Weights of a small GPT-style language model, trained from scratch on English Wikipedia.
Architecture: rotary positions, no biases in attention or MLP, untied embeddings, attention and MLP in parallel.
Training: a variant of SOAP for these matrices, 158M tokens.
Each number is 500 + 40 x the weight over its row's rms, rounded and kept within 0 to 999. Layers, rows and columns count from 0. Numbers have three digits each. The size before them is the row's rms in percent of the matrix's.

# layer 2 MLP up, 768x192, rms 0.274, rows 130-166, columns 0-191
103:561521456454497503487531473514536459520531509478501468474502521524523470438487485575508432493496512532496559474462533448483488466552444477540507531482511463502516511553543516444509497487535482488444444461467485472387467499527522506481529467544431450539489598471557524548536499499478483566479444480533527459535523481534517519480500536523510480586442461472569515487538515483482454470494470492501416520584457454550401526532529552459473486465469553500565493539389474429512400533483488540395497571522479550482564493533421521526506517507552552555546455511471498527470554453464512431
099:459488482530485521559508538495558551451488532486526520494499467555471465447505564517499432518560521544450568428476534574523479521537477508516495530509522477504463582512486483482552498462536489404503519509508446528500480505440504485527474476475433593444536463518536531453519571430463511476529583489491502466525561489465453534538452550497516498463492465503488481478446499569501524518507485504602447474519393482568496467411459526535553443430505413509528480520485542573577510424555431516487542511491456490452563523512546425501528434474517499488521449504502481523519462486498445570
103:505479498558461450519515528473448541439491496567507485443557491521466497487518529527497542445578510463409491445513568492487489517494532512445447522517500508506512493509458509523491490605490489487495508535501504521528483544524539488500482515477490471439517492536476582526469507507550473608458493487473530468479512497484450486448468545465540447484468451422570439473503482547474426570442466427479527516466424556548496565576444567415511430427480548482488518599510458577507574528499506499485499451495410513516456475550531498475573497500496589529547506511534474498535546493552506564
104:477521459507472501492529526440568504482474500557479473477537533534493389548463521446466443487455482482455476537478503454494501495479538509531532524494491429518478495510510506431493521548509499500486494515470453428528525546546528483498537493521399529471532478484488455566527464538494469530483550496635427475478498481477527410475506489464518556422561505550527581528527387463543460492425490524475540529525624558472485566534433508503511538492509477505572476455459470485497532559551465414544545526502506549485456446515536480473495507470482480547462521483492478541500535464426560429
102:496545494469519502375491543530479539544522536503533452520498558538549468570511448543491531485463561506427477473518507534558562488525515502607506495474467483474559485514469535517543499500534508479495450491515524543522535510478484474497510540499466497570558523491445535511502469447482549554520484420478529551473535505528446440487532537464483520552458451469524483513527490569532506483462377525389483487462495415519490452487533527464493536535422522478530515450455534495523507564490398454513491474469482458532514513526402506542453487532541515463458532535482448576473573609511554502
104:477498431536479528532565459520475481487408494437532544479507454492526448523527544526442475588529450446537464441521546433489544513448533481482488552565480461582459478504474437487509551469451491560487498511490571544504478502551543453505493470513457462490541468503512506532487534531486477535513488485577446468484463541481501519512569528540506490597523561499466448529502487575481540412580476509523527505514520450416409520450458415538530569487501490451488494500468502498512465526577469447586454544513567524420434465488515512539548477541528493525529515538472468510476500549423472493
111:426456516528434499622521472468466484472554532515454516518541533504450478531437548584550514481511466498470567515543515541530502529510470513577516619460541498509544528542491542521490486505465483421498532404492542526582452467520515498462466468506529469498520488476528519502476483465467576523474474408390498479494424492505466553486447543491502458470478471527430484536500444475525462467506591499538480467517407509488476532552527540525463474593492491497436503422540533488519503470498509490444474480496441488538518505470516503552518432459479530509501513626473529496493524557509482490
107:535590469479478545461494528537484509495492521519504524577546447607551555468481544527567515490496540483522491524474503511486522545478450485452547466451482487513531445464620606471500480462498491505492486478411478462520472500483450500547521495453513528545483488489531500603478460485495501519535576516471518488535525464478581541510557465507538480404500491439502447574533462464501493457509472514434514420490462497479527465501553492523516475456486530521551433498544648484443563505543494479520531445530465504470555553594493505503524527425459429501483474515514498501491428514510499469
110:469508481499536497479521486470538572518464503522430477506520466573616583500478498519463459470534540487580496481470471430456501491448475541489543474535462543440545470432445490421507614502435543493436493442471515527457532500506410439501504523481467482548475480463500477579473526483453435528454556462573514486452510507437516511510504489507583530589472550552498508457492478519450534492521516451555499480509546542461483465500428457508535492479566556512582508496505401520464459500452485460516471510474504491517525544480464530530445460543462512493523542483567461413471469488509554493
102:509512517521466455524541484501489559470441484412554496539505609486411500537425510505488401494490501454553559568487478512510508518518545509565478569511581466435581531490509533492558478528571514492484502594550491460493532538474528467537481378487468510504579547458473557490498501528544541456490482492464467493492512540434542552496571513421542467503526501441521498455573517464562516444476532498524508457491501528502459516440480516450458436548507526468439508525493506498425451540427495478522515486502468554417503476489524476516545493450519493531493503474471534499598479560502530498
089:501483499459491497508498442545572537465462459429468495445512568559500527498482472542418518502450504551440521438533486476471549488480487489547472495476491552506498558517496457532557560504429556506501458578444469429447496485560512549514447463562439405460498457511496442518548505520507448457428510441427521472496455468526507409529471491534527515519440525511394556526507529564547562503496529521490477535430520528554477524523488529487540466488535503527532531450531456567492512469567475442480536520488494484481506550554526417554466546534454506560447516533469431469462535477529561479
112:494460471426480549598569420490460518483463485506531545444494505475470491553477535476526515592556490490464507550464434480533370532479497453528457563498516485537518450470479473485547525478423501601485590502460477514486462463536511537517536500495487451510503550504533495532501459489576504482451504529459515523483434501477530565520491564460557473553481434449479508458464500505489486512474454562559510421494448476494563430477530510488499473534528488546525537545535468492471522481513486528437517490490409550547509502468436471515518483506416519558519556541478556516466454480625516495
104:502480504561525529490500485506530511492502549419467509483577464502493485489496467464455482476503516447466537510489489401403538438455548500526481500465435471539491446534529524545534470516436444540520486524501591545517438471525534525540525490415466545471462547508493507489516514485484492450534494517558509454602481409501407532574470610570459561482553465521518471478473524554545484486474569453537524399528512560469483447492538539441517508476542487478524561541530472487491527447527526469525535516416447496504584454522527501530525518543463476475519533530446507496459526481567490441
102:519492500503463532612505457482518448540511560496427465472462531482501500484483486471501480475436514527498442558512443432454492452474454532463504458535490486468469408504520564491463487537477527579450524534522522490477531443529544563472498487463573478501579542463489510457482479479462497473529484600467488516486553415536541431539568497456547475557520465523501501424555556493523571513541477521473508516465443490445443536504562517496501443459459521499459559523461463589491414544492536449457447475478515567513464568486469503504524497500568495512475432513544556469493562460415538489
112:515541504509475462551495557530444434593415486519474488436456517553471553525545490516569475518546445472502471554429467537540461497475450528438515482530512510531484520519424482469493530498544509567521508489481547449506563435493479576501515487565556473453481473559534462560530573500485472505561431515419472428463537491484523464504573521515490480474434517490463494494510529571419529530458511561466521519470455516474548536475488502488479497447556535391563482487527482534574528443490478542527544460469484479481496494489491429486571570442511471516462515474419454508532446520489564461
108:530464546511534540537499562498486543463441583468531531522479519487589502443510543496511514414458492478456458511528475487535486508565435513491475490563440481512525477498569514466498510542469553496484447510483551539450535555450438490439464611485540437499508537488594510453451472511491511583497490440484470472485514452472459535453511559454516576529504463470478499511501571485455523513521452462527561457630480521504471491527462444483518454534477408512530527502472511519553468502465483497513562479513473474449401474497562475490519498500456494403583501519582514474496528473554513479
088:507519522519397469512540604539503523505516574481530458417453551530505462520470531563559494478408478484504382494547513486524531484480489478500465477588456460502453467522532487482488454518529546489496543502517522418498543515518564573482572543541462457498479485516535470445415524501512496550536480559554478478512541529535510523516574468536497524529566553526472508533470508549459486472449489475499519536463430513482414493480495539512439556462441564537460583514460526505531555455556527439418497538481524493556500557529464449485521546475529491537572510438445453483500485507460499505
114:616466450500505532482474440530504524546421477526415496436482413522526529427496563582488563474446505525522500525462406525502506533481467493454498493463526484479534571541511529450479479511510507508519490468476527498495507461492460541544487501467636497483508499509500525587474567503487494566539498509445448513488530577491551447493478507508503529460525607514454464442497558552530573471509510504410507473477466432500518467535484525551554436443545473527448400498468476571421536495513475494535512538510525486475548524539515540454481502518485409543494517486495516460482524463513518516
089:433465459512481554462492450532438486484509531496486501539520586446540516490454494463480510543476551503468518526484527511475481475502484454397544435478462514489572490518543462521451632536520598470456489496461535549507502546476612534428544543514379546490487534446532454550421505491503514487476517466560519539452535561536512541529523550455525449430482479525487478516457561506436497467487528487512513459476549461500430500529559487548447516490502493552484440500526516461539542491493459538530446563489483569567480504504478567523469449516478479500496517470449565505424470525459497532
103:577529496585452496540514481525557433532543464491486486534474497484457518543541500548541489554531453490535550486543539451483497485431460452524529538532500444583506497493488525541522513515483485427519540489512428497591491487481488500499498468526504539470503459513480434453598519446527531417544521496526497489459565476441549547534524570562476516482508557482453526505451487511464461426529481465438529508559522564424487420433509477479484569502421462510500405499483472515487503561427505536435527545439503551520431502486457444439506470500447498558520559557458552470498488477552511482
109:453465539497494503537511583519443454500461529486483548437491486546551438458424435559532493547492487456475438520498467538559522566502545646577462485548447473516507457512527515514450508509489460534469493511506518493461541477529553522501497485465510427521423445507546508468483502547467486474488513521488458515511481507518502460546483488595497515532445471509519442422507477469468516490525480512470482448574573445517507528537540502407502514501512450503486471533481506466539507519473521428578528519490555591537424430530447531495537428481446482554535466502521492386443533540521524547
097:515450404528536509514512527541462566477494481576490472464451426588499524503465579494482484588492498489483514474569441528532447543511455498502517497475533510544589519455560450475560514464557403522492507471463454542500418475513572495477580493468508423490467494402541464505406546473490475530436502506490502479469459538459566495471532537451526590537533502468476558475570527493556483544552499493502500527488455511486518474458484494497474456445460466536496482476514538481473540563495550533444542483466568564474464474530493487471480570524517517513523527422490568472524499522456512440
101:438523485524433512583579542458461412526524482502553486495480536494557536453540518460481469487471543463481500447451578508466492486502555448471480532489489496542529466477439541550507478483463462543533522511544493526573502452517517521566463509493478466490525534471525454479474610493514491470495493486473472476436507497469537514484450548526474464490513448472540594439481504468528457500512490538494564552559563492478489529427526515557460542511447463594444530419490523531522523509565531489447513495459550499508442470508549459478553485517466544519520415508477512504424620526491455621
092:588469524495483524554491533552555543419451518502488547497502424521519544548529514532463498488504503492518526462543493490532496541507426561486472495470449474471501450469529473463499424434571491520518490455495536497487463564513538523527482481551452530517485506489487486553458515472491519560550431455590583461460406522480583521497501517483489432432471561533515491522478462490485529485477571524466494608479518459560599529531550510446503471515518442479474468537518567493490492413528511561472533538518509478431615562521440455456526456454536486538488523473498520526524554518457441500
099:499534456531458521541462610511477502586480480517556517531531497493473469453573514502491488548430496556436551419440540528451452530488478535552485527526460475457510549452465475435459520481527469518440485470554536483477453510430509499482488480483445514533503576486520470564501551516437482534491544535509504479536524420520396515503493525545458455540542459477422504497457501498513483545408507428507488549491540468443534503522531461527539483501540520497513432511458485472480502468545497525480572578542527465489497370487459536562524536470518503602471478420495468442504492534507559498
098:514466474508538525523524482446471494504456474538509530523448483500421508475507529483467454544507488490482553490459466440480575506503594445456444577506479489561493498448536590460519463387481477522462550502552506513506478450449473527423581533475494470474563516432552561506524492522538546518505503504513538477449439425444512483470515522532507524563487467482506486541515514519533477492503515518529414551528533506507469488505563532482528489454414437487515460477540541502494490477525489511500613523504495497493402459539579515471509487495428555519542492571608490496556475522445462396
097:498507537453471485538491562483482516512484484504571518529536468400514462464493492464491506500522513478463478521548487467549499466506466539484556403603471467447514466503464534512529494448513541514510444510403500593495463507525474449505466529474460539540550573457433512497479469490476505494518509531528492521476433524391493575451539497519485476543538567567490538494493444562504580512548552522481510470568491496452502537485580453490503460507491554524534512464518442454488469383571478442466462485559588459516497431519449580464496477509527569457488531466522503472453490516571506466
100:473512556513498454488473506500500457509475508401487535448459522520430548485478557507478564546440449543457461531516532474502456520473576518454506514496455547572472465514533416508538550415461511506548452547532462527504437492515455433536473456575481527598482507571517511489511394452513463471528474541518507474492479473564564507528467470430462528523529550426451576469487554511500541479518489469499464517498440400536507496442548458511427482529462521520532539460565484496519467450510458490576478454560554524526488451489529555537526481511520497488466512473432520507472516582548544510
105:539486515511544479436420557567475479503500449540524533476481473503490553542480479502483581475517541473474435448459493531549520419459546549504546525523540568483489494516517492531502495505457533437596451501496511484423493536501431534533576500513438495416441453528480477540501532568505515476449543426463520523518572519502448559474559523505492473505459474470434596407563508561508485481560478461518480505534503499468442549493478536460534447517448531443464442453512560516500559477509496495566500452483541571548486432442482507514527526468584497499548493541517539534499538431502543478
094:571505527516549531544461561446506448579463494435480510511570494537479503594505565542436558520503473489415525479520501513426500461501495540502553530526475465501465514505509456491534548463521444411498520504488506489543439479520472528445494431555522483478495488510507475573499541500484480485414485443538504464482461445385565455480494473516511524484575574556478468596456506530435540522440552468505477543480504429526501546462525569497466503507463488497509567514457507524490544568525518518551500505457517533477503505539492491534486484448463433501509572592452470450426450464538479557
100:490434523474558498495443488469535472515492594463468516494546586537547496556519529425472488446489531491475581503509447554554518475465498528512463478508413541533451485539461497533536548403569560532408498516518504481441479557528523542551512401526514550523484509508551578461494514467513443561480438534513478494516500485568510493492482463483402415508489483509498437462490492546534451450515552534488535457498530440447571476520484518507507434457446517477483476468508454555473461558506500449455546541461537512506558508513445476493477496463503504531555469479460471492387514493503526575
099:483507547545535489490545479477409430562517501521486539473535486546545524555492501521495543492527429508479531462494502516402469459510569495507503533538522448442488467528565632487474505496476529514538463495426486517577504534469505515424540533537513536570491508510533491547571488417515494505516462495466497558466483440529497581556608522523542548508459479471531446482424552497585433512527469474444476519508522488497451450512488529500464478530510482467465470490517534530548469500500532514445437499519438439516453562515471469456507391500471548541516499452450535483548469498579565534
103:449498504541500437530487459510519467543546517508529513428461494502453483465563425479434423453501492538541555439467456551546449566436469533486495512501581523441504583565566462513479526438497476561477510432532532497511490578456481510528441486441564521479487503504414523562509511472548442542489509503468522560461499553511451550519476496490475585454483439468589455502527490481538428458455569504491506524490464587514520506482505516550481503516568495566535536491493454591488559481508488547545522461482519485516544460542463506524529509434492541572531447547503496548560461511467514501
086:464544501568468564460460509476469463536501526510502543472457505518464482543493429490471524481557510498451526444441452562480514507504525400491411539547475575549520543527519520468465496512497473397529538541451449498470545465600497581491531478563487486519537487499477544465408522504526561503446522479465482491510562519588485499521494527463434466491532480459541518514472516463542579514533520573510504543479432566385517558516508564522500489549494435522519584474432518439514525453486552450515496449580494510541450482445521582543471502499509494452497483518514531499483515493518466529
105:493507492521504461533483513545512524500516510436555448471486469451480495461477468515503542493454502485531464532433566586528580487500484462500513508555442477450506489460451553526502416518497500527487506556435473524492465503517508470540513505483544575505516424468483439575503511390507527553502486488459520558477596499463562513532546519555484500508483460551462510399414497483502466505582492449498480427540449484408462545515503448553511476445472535573563409505546464506480434473496514459519445499513420565509515502419471496521541548489531506540553525547488428530529502471502555512
108:516498577537454494518470550435537475513514554532506448514489463452465509507423510469613461448473488515511503533477568561512539475521466486482468565564464434489574503469552465526555445447480543517441453502527516446535562433551540566526560517454478554466456488461511523500443410480532503537448540464558496506502465471411542438487559484464455444480501471523551372540456506509561512524438519471484509477542503460538410510482461514496494512544495595454573508518476442474491505491536494506486460486472490536511523572493522526477507477523486487527532507458557538469499493504427533459
109:462459578560483545515482467470479534491465535388558480437424512504464507500420519474488499544480554505472519454476521522550502579469458484486505588495484491517493497459454425464475498466524424502514475509588558550545488469469467535475560476544519457493490486445579482495472514557581423469521463481514488429504505483491471475437531367515512533506545487585523477568496482551464560498471475504438529445491511504533461555512575533498485462480506493519481517579432509539457496572535487538479506563505544494459515514483489494406497460485512487508500566535416517526474534488476549469
# layer 2 MLP down (transposed), 768x192, rms 0.258, rows 130-165, columns 0-191
100:462585491468497528499527473479481519504492495518520486542567559507534449600538515502539548513455451482490537521511500489491508542551433515480450503512493416509496463552532513541485397534525458516514513408574517487521434436550438525519513561438454489533443466454563534486512435573417460526562551390503465509521535530463485485536566461573500520477498603474472500465546569483430487470448484486533540487524472530525442509487537465522461460541458400522524480404524485500461535530507566573488524542506475469548472509549555482496479492518534489455463499499473520498523521482507491516
107:548491510539507510549469546510475509520475463481488421546585490511522488502555452499491518493505499447496464510432500432559451502444507627436440534509546509514492579532515542509491560461526468492600562517530456509522417515558540509470489554487479507450456554587517537527531493540543523547475458479484505477495609540503485465545530445503536540510427496488559547473459479500449472456481482495482548441522499532533481581484493535530544484519511515488441452491564525475527446498581479465478503437509469468506429454523546428487423548439470533501487573468546507445541513538531449498
103:486510448501506446513466532556498543448480553477446511483506523479455528478490543518404488562513426491461450431544427552490494522490462510423557536488417527496596492476567518430555452553505516517498479461468518542482492463544523499418532492592446521564506464404512504495569504556475481460507501514501468578477487508478503494533491507523563520500470559478573494595549501424550467544444541485514548498530460473444479529495488575496520467497479488475446453494507412427495503478512502481485446519475526486477568529452497501466542454532429519502523561421492442540470546492531457502
097:449488472495507546577525446509475377478464587559470491537467491535482420490468442491428586447493487495532476524546513534415550490520515505557514576475453454459458492495548490500510459458561536533550558479537421477508598491447504524503481466481416466518545463551455494506537477514572444532456478508473470469524456439455526493493480479521539482470518528497533466480478515516514459550535581534493541483454490520533534513456497455534455482561520487457515434437471588486465475499562477429480487375521486480513433488485527464548518460506468482566462556494495488485483486497499442507
101:499461550425475498584518453565541497535481505553419477506557496507513591543544562503513493485522535576443556482450505507526416500456497499587514489463427512443423522544471500528521458539503495571433485471459483468525533451556523442555452480498455507527474451485544499536492585489501394564496425506473482473489520543429531523557508553462489455481515530513489498466458525469560543545535427550487537500508547527466524514453563514491517513517506540474501483484516523515452466487556559512448485469574511567522417519503537524477537552438525565480509502438452528478450476498523529442
101:485499453478546511499482491528554537487497495539534530455483578580447473488529468497466486502479550519541497540533497527492555520527522487521497474423561434443476549479502511531451446485511502531544562515575557489489500497532473466543572517552537571464471525467396501518473553567590464503571464476557531475499457468495498489635478544487496527437478483513503442496494490532447537502464524441491517551491512533528568484519522507514533481473537492544458471459459416498567528461478451463585530395436556417503521505496495563541524468517489515450511458432554479517552574495459523476
099:552477545473437442436496454461470484509492523559456477450420484541544528453495473557484448488501455496468539482489551428493523462562513479485523396426530463506543519507500475513479563448525511494572512512571492514446472461478504594477535509513552519548432468474476558506510496539536507477481452523537486493592518484500502513508469463437497495461475522491493483406487518464469474487496491505393515483485515472564505481622497451502463546486440483540539504467563420544536553449497532572538505552495494523501524560490477561486438441597493528527482470481485534479413546478431513514
108:496475479456537536492542477504507466503503478501561519469435582439499518533484498494449438468517537533516442474460548534511545434502463497573552497526522489502461484488532470484527505497462552486489433434498464557547497484517469537489534558520590522462483577456449464567476505523516448584425427562465483496395479486507505464491524552498516405595481501529484420511546519490490476568522527506486519458503543512456521551535527441439508521553502479521432482553406545480491523476519512480433457547518522509473519489483526491507402473504475629514502528449446465445463487491494541551
100:534505512513490512524445511517439548516506483515531537430558491445455514528432584513562496567535462486538549530513455483498471557499587564534542528536527449541471480400463540515472494544512512545477471491514500513524534461551485454530562427516593483415525479524531433520533507435475463484508518532475534575506469494500482557538493521480505421447494511492518492442560576488491454517515551525472471482541489432386505495466471536487616497489475538506519477541411481503512504441497515481486492503464545545425436448490505478522547484475544481541524508454401575474490491436496467492
084:544490429515453485466527528428451488468531511546413513479481474494511462469510478538516509467461510509540549491510551520462554469474440551522473389556500374463444478603455448554464458476578534480494477508509541515540533453589476488514513464507438557436441484410478518487449497531501479490457509448491535487493514430570502514469505494559446526500523539435488523524485549554423534486500474498557460503498513444481528505532519518491517539467555455541489519513476517533491376483583483490553515490464529507539568531460548511414458457495525458487481467445481529501517478451535462483
100:479522478450468479541423448503525529559382467522456547494507524489465550532540521555478489443473519492510478528509453487543507488502565514458534531417456487474561491483474484534525533566557518481581442467503442428464536496532592494487471426535437526508513470499506445502396422486539420544417464484463442511523470460501485476473504511485520462530486554515475560513557539462511482532525492512492443527513506489540478465495446590579476540512511535541524453468473485460556572521477517512433527447477448505568574541517483541483462492526502509481471527449431512457544439527559520448
107:559498517419540530497500488525429516493505537495540450514416522460494502503468520534467579527471526545506458560554447511539587515491442482478487525468496507517456563431452449545488526521489561423518458443486532546485451515600490414523478519524431531456542457553453537472477526531509516541514530589462498458597400491464553470509522481493533506451503471515421541515514603436496535519570517468473509473535511500493473553464453521505513497471534585509470518457521471456488502524466477510459477440509474493475541428497423484463484419508491447547440496469495506458458476564504537519
111:526493477463553429462512471443521510530490506547519490524447554537443549501577430497441438540515518428463483519508555443429521530544512433473498514496479516502418470471490480476516503535486496500477564544550507497465489532456478454545479444414562464480545462521563427489521496502458453463487537465555478452538491451455419513473595471434455477490550543520467542605484518547503485525505499543465462455470605519546518567482511512467482519534527516510458525541495510458442578519449507519501497575497493498518506539466538462500488449478473523523505519424541568520380532552472517525
102:536487447502476496537504575490503524402472553548530517431537489582554489523526512469440541506503467491495404494536408493505536501533532541604509458478520550522423451505488528515496540495515497580532512519475564470584498560529451511498464498455491450451551535514488509505574578575505531493590541561453577498482509486437465473458516537520481495412488503588447523501477488486526562491472554507485481523453497566468469522544522590515543467494481567510471464492465477585494481486490511494515437446516493552507543524438496468495586471477501468488543464501435441486456496508529506503
100:569511488506509535497494432427535457527496508436475413562496484507478462469499481478539477495574454456530501484493575524447505481522481543486541508514527514499540496510511486476469512478405507464562492470483557595424465548496479452471441493431475527449491447464504535426558466552498387445458481487567441430524433468562442544447473449507446500532453493464489509526506490590467549500426540467501524540608474472551540472554495497487552495598548491484525485447532479499487514503500498491543526506443562492443477485502439502452488511547512494508469506476547457499550510580528467515
097:533544541469561462604468526509441509502485489527497533421500480469603430560414502507512508456469504465533502526458531546470472466532532491495533452462539497486444439593521446583523437464509537494480497453506472517466565471492474531523506540513484517446549480470555541501444566501597556495446509455468550505539500469532466534494469512517461545579475529519505561487464485507556512501551437498445484524538542488499536493508394486537429522500554442493572540558487570457454500483486523525473444566477503537493464546521501506457495572541544492492463551434564480498501425547497511499
088:542488486498433504508455517514515514506508470523530536464510532516525448433475515464514508546476488443511449495504541481530507447459541490456468468446524500517502468580480514462495512523544572521509529453536553500410434466537482629463515509539469497457487518472446510503511549491548440479510491508496547501455540470597534514572476484441483534485468506444415517513482484469521492483537475491599487396500521608513492474495522511438523547495532540528544524480386507479455411499566462473451483489432485459559515525548453506489557511560499439475512553407462549474477528443473576506
101:457538461426472512522458469513506506515505504479540466507506448543473386575516492467514440474499409519516477547443496504480542488510494463458478527458429408591533490475530467524506531488453510494466514475520450464521558483491545558529481487501541512536533596462570494519518525543500532498511446520552524544534500519514548499506512459555607462440516419423457507459514475480497531517433537506569497501455488569486515478515391473545473412510495494489582446516547447495495552503416562513513580509518508465446533514496498575551509547448466507524467505530570496519481470555502491452
081:604547535497493505524539489533479541439504491526508494503485441540462474466495424512475511472476443514549492510515679469523542488505484456542480491527569428492404489486459504651530442481449432483572533506486514485417455467449512459520478516478465484520528485560472533506484526544467575478502497459504537486541520509469477464453543470414504487423511520459445494514553456412460545507554503470471469547523511506508529534515499515505478490528453485488473537507538513551522496495545537491511530498455460479536428509466522473440510521467608508469476540468563517537562493505496505446
092:464507400583535481471451479469484438493562564598494536525474479544549505548491443431439526524496485499460497479495520518510508538522498460456532516489503430483537484509477546484456563584467448496532465481503499530508519433482530539544521521526540517471541526508485481503608498488502532574520527557429456445508517485467550463462448489489476450466518465539605536541513504552503516466494564583495462525531503544544470425464433505539566505505517508585480456529531510523480555476442419492466545508494460476517565508506444524551484433459591448547484473474464522491492504564443459460
108:519534493497477436425489541494550532498452493437504501550454463568513450492579477480582442460462520491523468527508571498540425514465566454440580512425480535464479497503482547495496497441464496455506499485498511448525465550430551469455476524574484599453503444510472569516507534589497471496517489518463510419509528459491494495497537451489411519529503536503508549495522479556495487479483463486520552480492540486573514481505507499540449533557552528511603556465494442564546486413507495486536506487517446457534539454501557517494491508467447543498492492452556492627506473470566524554
103:458406537456488492465485539577538542467500481543510499351565505448494501492553511505535547482529541536566476506473437470488453509501573485540441532544438526511500539488518537471546512461430459523554537410574513517433485567417460483538524513493481476552517533550520535518534539466500455519599476522455523482556588495526492521495535530518523504473572552471472563500470433514476541575472539574527528486484488583513472511450469473453506542521531507523473484477504562497533502488456426504468463485496520543492447496487489503550559527498434555557535494501493436509506576464500505467
098:524533517489534540489522506592512420482533460477450525488466474532530525514390507515458511406549453502467562412528526491486497567428497513478452495510491384486523512511492451515479503532470547556444476558456488516480504567427522538471495500502512468507504431454586496428498491523525588532408424445481541530497534518464509519473476472562482468476518531526437503502457537534536513481575508553449488473501522573508507514501528526493515494528422435482467526532501566490470524539509478487404565434529541492519549508517417521498563465498530455467474483445561506539535499539456464538
105:504524507553464451509496517488476468497491488484473602492452457516447491504575458502502476532544496411477543461505445503532549484492497526487461520504476510514516540456573484480565453502592538470565377553415477456545481471506551489492472537506502545503475438513515444514542511424511577480482519458549584524441469491525499493467511467496501508596457546525535506470463544551489487474530483591508550507450463433485508502519504496581453505476493472546520509462492600461528549550469486559446446523526530509497465550566572534506422496460502566579498537533476452445515515543457483493
099:509536487471478479487499439481547444526486486482511499493612547499553539533512547466470533547514539474499531525537617453581482493494509494453481509529581429549495453488493491520567471460456488505507571579431451486482463578513520473521497542443443479505468434440491558505490414499521513460501530450469467487472540473498540536532453464531506514487428422491532555461498550467526538441547484540476518452496515518551469481464455440509402438501540426531468445484548534495483475521520536559511489430482505533522428495470480512447518505519482490470433542500571592553501496451562472539
101:480503474532557539532527538432519436483452479474524470545490546537508494401462504562478549523518464517525569507514532497502528386495535472465465575519601466463565523529460422583463531500509517431493555481484495489521475543539440562475431569528497512451510478545493556533487567467479468520474488512497462504498482539579524486488521460563528541507538526498482478527479486546462556449468510452437494515512519522440514465584478513545495488547507578567491595513518489546509481464494481456596495484506478494515441439532472491476538513504537445469436458475438507577538509425460524444
096:488469390492455514522541534514496527421463419536504430433505554551477504448476443414459524526450477551471478515527530520497515549480507527574558553527542472579433509495452504520533502440484578458529508547489517512424493529484522528481518461468520529523533416516499544526511448437545474559508520523463501565504494542487490452528493473514480491514544438495483422449461561505498465440453545507493411451485510524603528449514495498485539540581515489567549545524415467533518506503547472502508470544501523458502470593440465472508477492568471525534533558572453475527470512524511477512
102:503506452474559489440491532544518494535557520485506547472514441500524488524547451462463446532446532539560433517496511547574514561542406482529497511466427522514477509495479508501523577477417489505521533470514519531475529577483471475537502526525530513539543508507489496448477459473493559453445478498523552453511465540492514425500528394539488474521535554511502480513438532502580581483440447466548508518435532466507535474487555509481472571417481529464517509510590453550538584491488447456465449461501534501477494527493548572468476506455495591508563491406440458540541577499464474474
101:528495481464491463426441583528508458468518397555539540503411438494461493595529550489496517530556528474501519455507486488461523431462479495497523409501546475460511525628534438516495466421570436533543544513538500528555511495513437423526509448536393482556495468454494498449439456543466561535500461497489532511600520481482538497439481542530522479499492494494460513479551495550511491486488418487502468512494525503449500536468522453485516510598491510513575485492530550456493452500480520510578509516486496552507495503516521508515497499449495521575505564483472565523506583476448492516
097:540542512505527486460532507528501476396547471511475542553549550516471561501495584562491508522572502581536511520553457479489495511432514538493486443536477470468437484523488528451582522482468544499499518420420521467488523485408526502470490523545492526458503479542466559459468586536463537486502572524468583483426458440457458513548544486498529624519550489520507516523480477506448505502523482482490585491477512416541555442524514475521547496457528497493406508471440481592534545524518488567513473476502513536525528488543546510526456529474479503439434474453480551512526563462524470465
095:579533516476585440525440415548509573506471448545529530509487486566461506513500496555521591532483484474491478547519534420468509546557477483599550457561488385499530552478503453473467523618431448447482559473470493519536522498528506446487477528477432413457529496504497507542504551520514483485473493429433471516510526474516490580471519462503568499521477494542497546558490497451538564447492451517513550520483502565537533500507411516504452496523496455494567489518461499510482508504574502528504451508469433455549452510466510531478536550531495471496566562488466516492523501525485534429
109:529510487548540505439534490539440414448566572554513487572637533497475498545469480515439428565477564498505464505467451468479475520446472572475492441513525510568500514485516574511437474508535503548502519512446458551533535476447489488579532486528470517555488473485525552515517454440447510533532490495498477459536479465503568457401518466494496492445519455499449474534517512507544490536495496454491413567554497485531546482502517507538509465509510450498483503503568506454520510543483489442509558483500455492487469426493412497502424422485534518476432557541490517465465440503480408437
100:487585514455546538540544429513489506457546430533485491539578533520534523446530534622509529501534509505472526561506445413456522472505512545509478472461494482519511475588401456454513540527481503479510465547501457578494550476522532469485476541474442552477467513476543523486394540475530528508452467547427451463443493494479487479506454446487497562488525512548454524515543536540443536480488495485452554459502511495469456540535533454466503470503511505514545486510457606469561495542571479481473440526520464521542508425433519493482526544501471468424542451522540487549508524546606537509
101:459541500500502467462457460464489541471505577497466532543506511521572510506493541458497477495518513515481552469448486548468586462489595488527571497546466492476453515596542568428541517522521518476540511508491492528553536500599466485556571500481558504534497490485528559450437446492540478450434426497498522520470516496519452491489520467504416471471524533435531516423493516561461525506449515518431531513527441435465499463493506461510585502589499536523526461414442519514442561467527514478548470460546427523521415466571468541536458522478551480432509518500540488533503453570528520505
112:431521488507503539529579521517398539439516498561536468500519603491481511486511413492462490612500490495470474524407461490479484529486568498539505473478566552528464512448537512491499571463457561405533579509529501489511460466552511574427490474485503516511464538545537473529503464505478470549454491487513442467418485546393481497482530477462517471536532541489469496591540491526476448412514476501561425479432507494448447515522561506554453505531487467552504505488467490520503477513511484550535470432479561489497538563467524462486457569480493478480482454525436534493450532484460497495
099:549479447463490510572503475551536486458541603496463541490476586488507498509497399524510533516509453549460481486500533548546484464427494465515483511505469491444518491496481510447477541453458482427580498415480512535520506488492407505495505480463544458549483561544498550478544469489435549493574507503480571485539538529486454493552437474492564526423554452473462427524517536481491505482512495518500443524480548496515552491574494556583487480488528488509507548473494518536477532463512391476466452546482525447489445509529359473513517474556492521510508457524413422528535521433497500495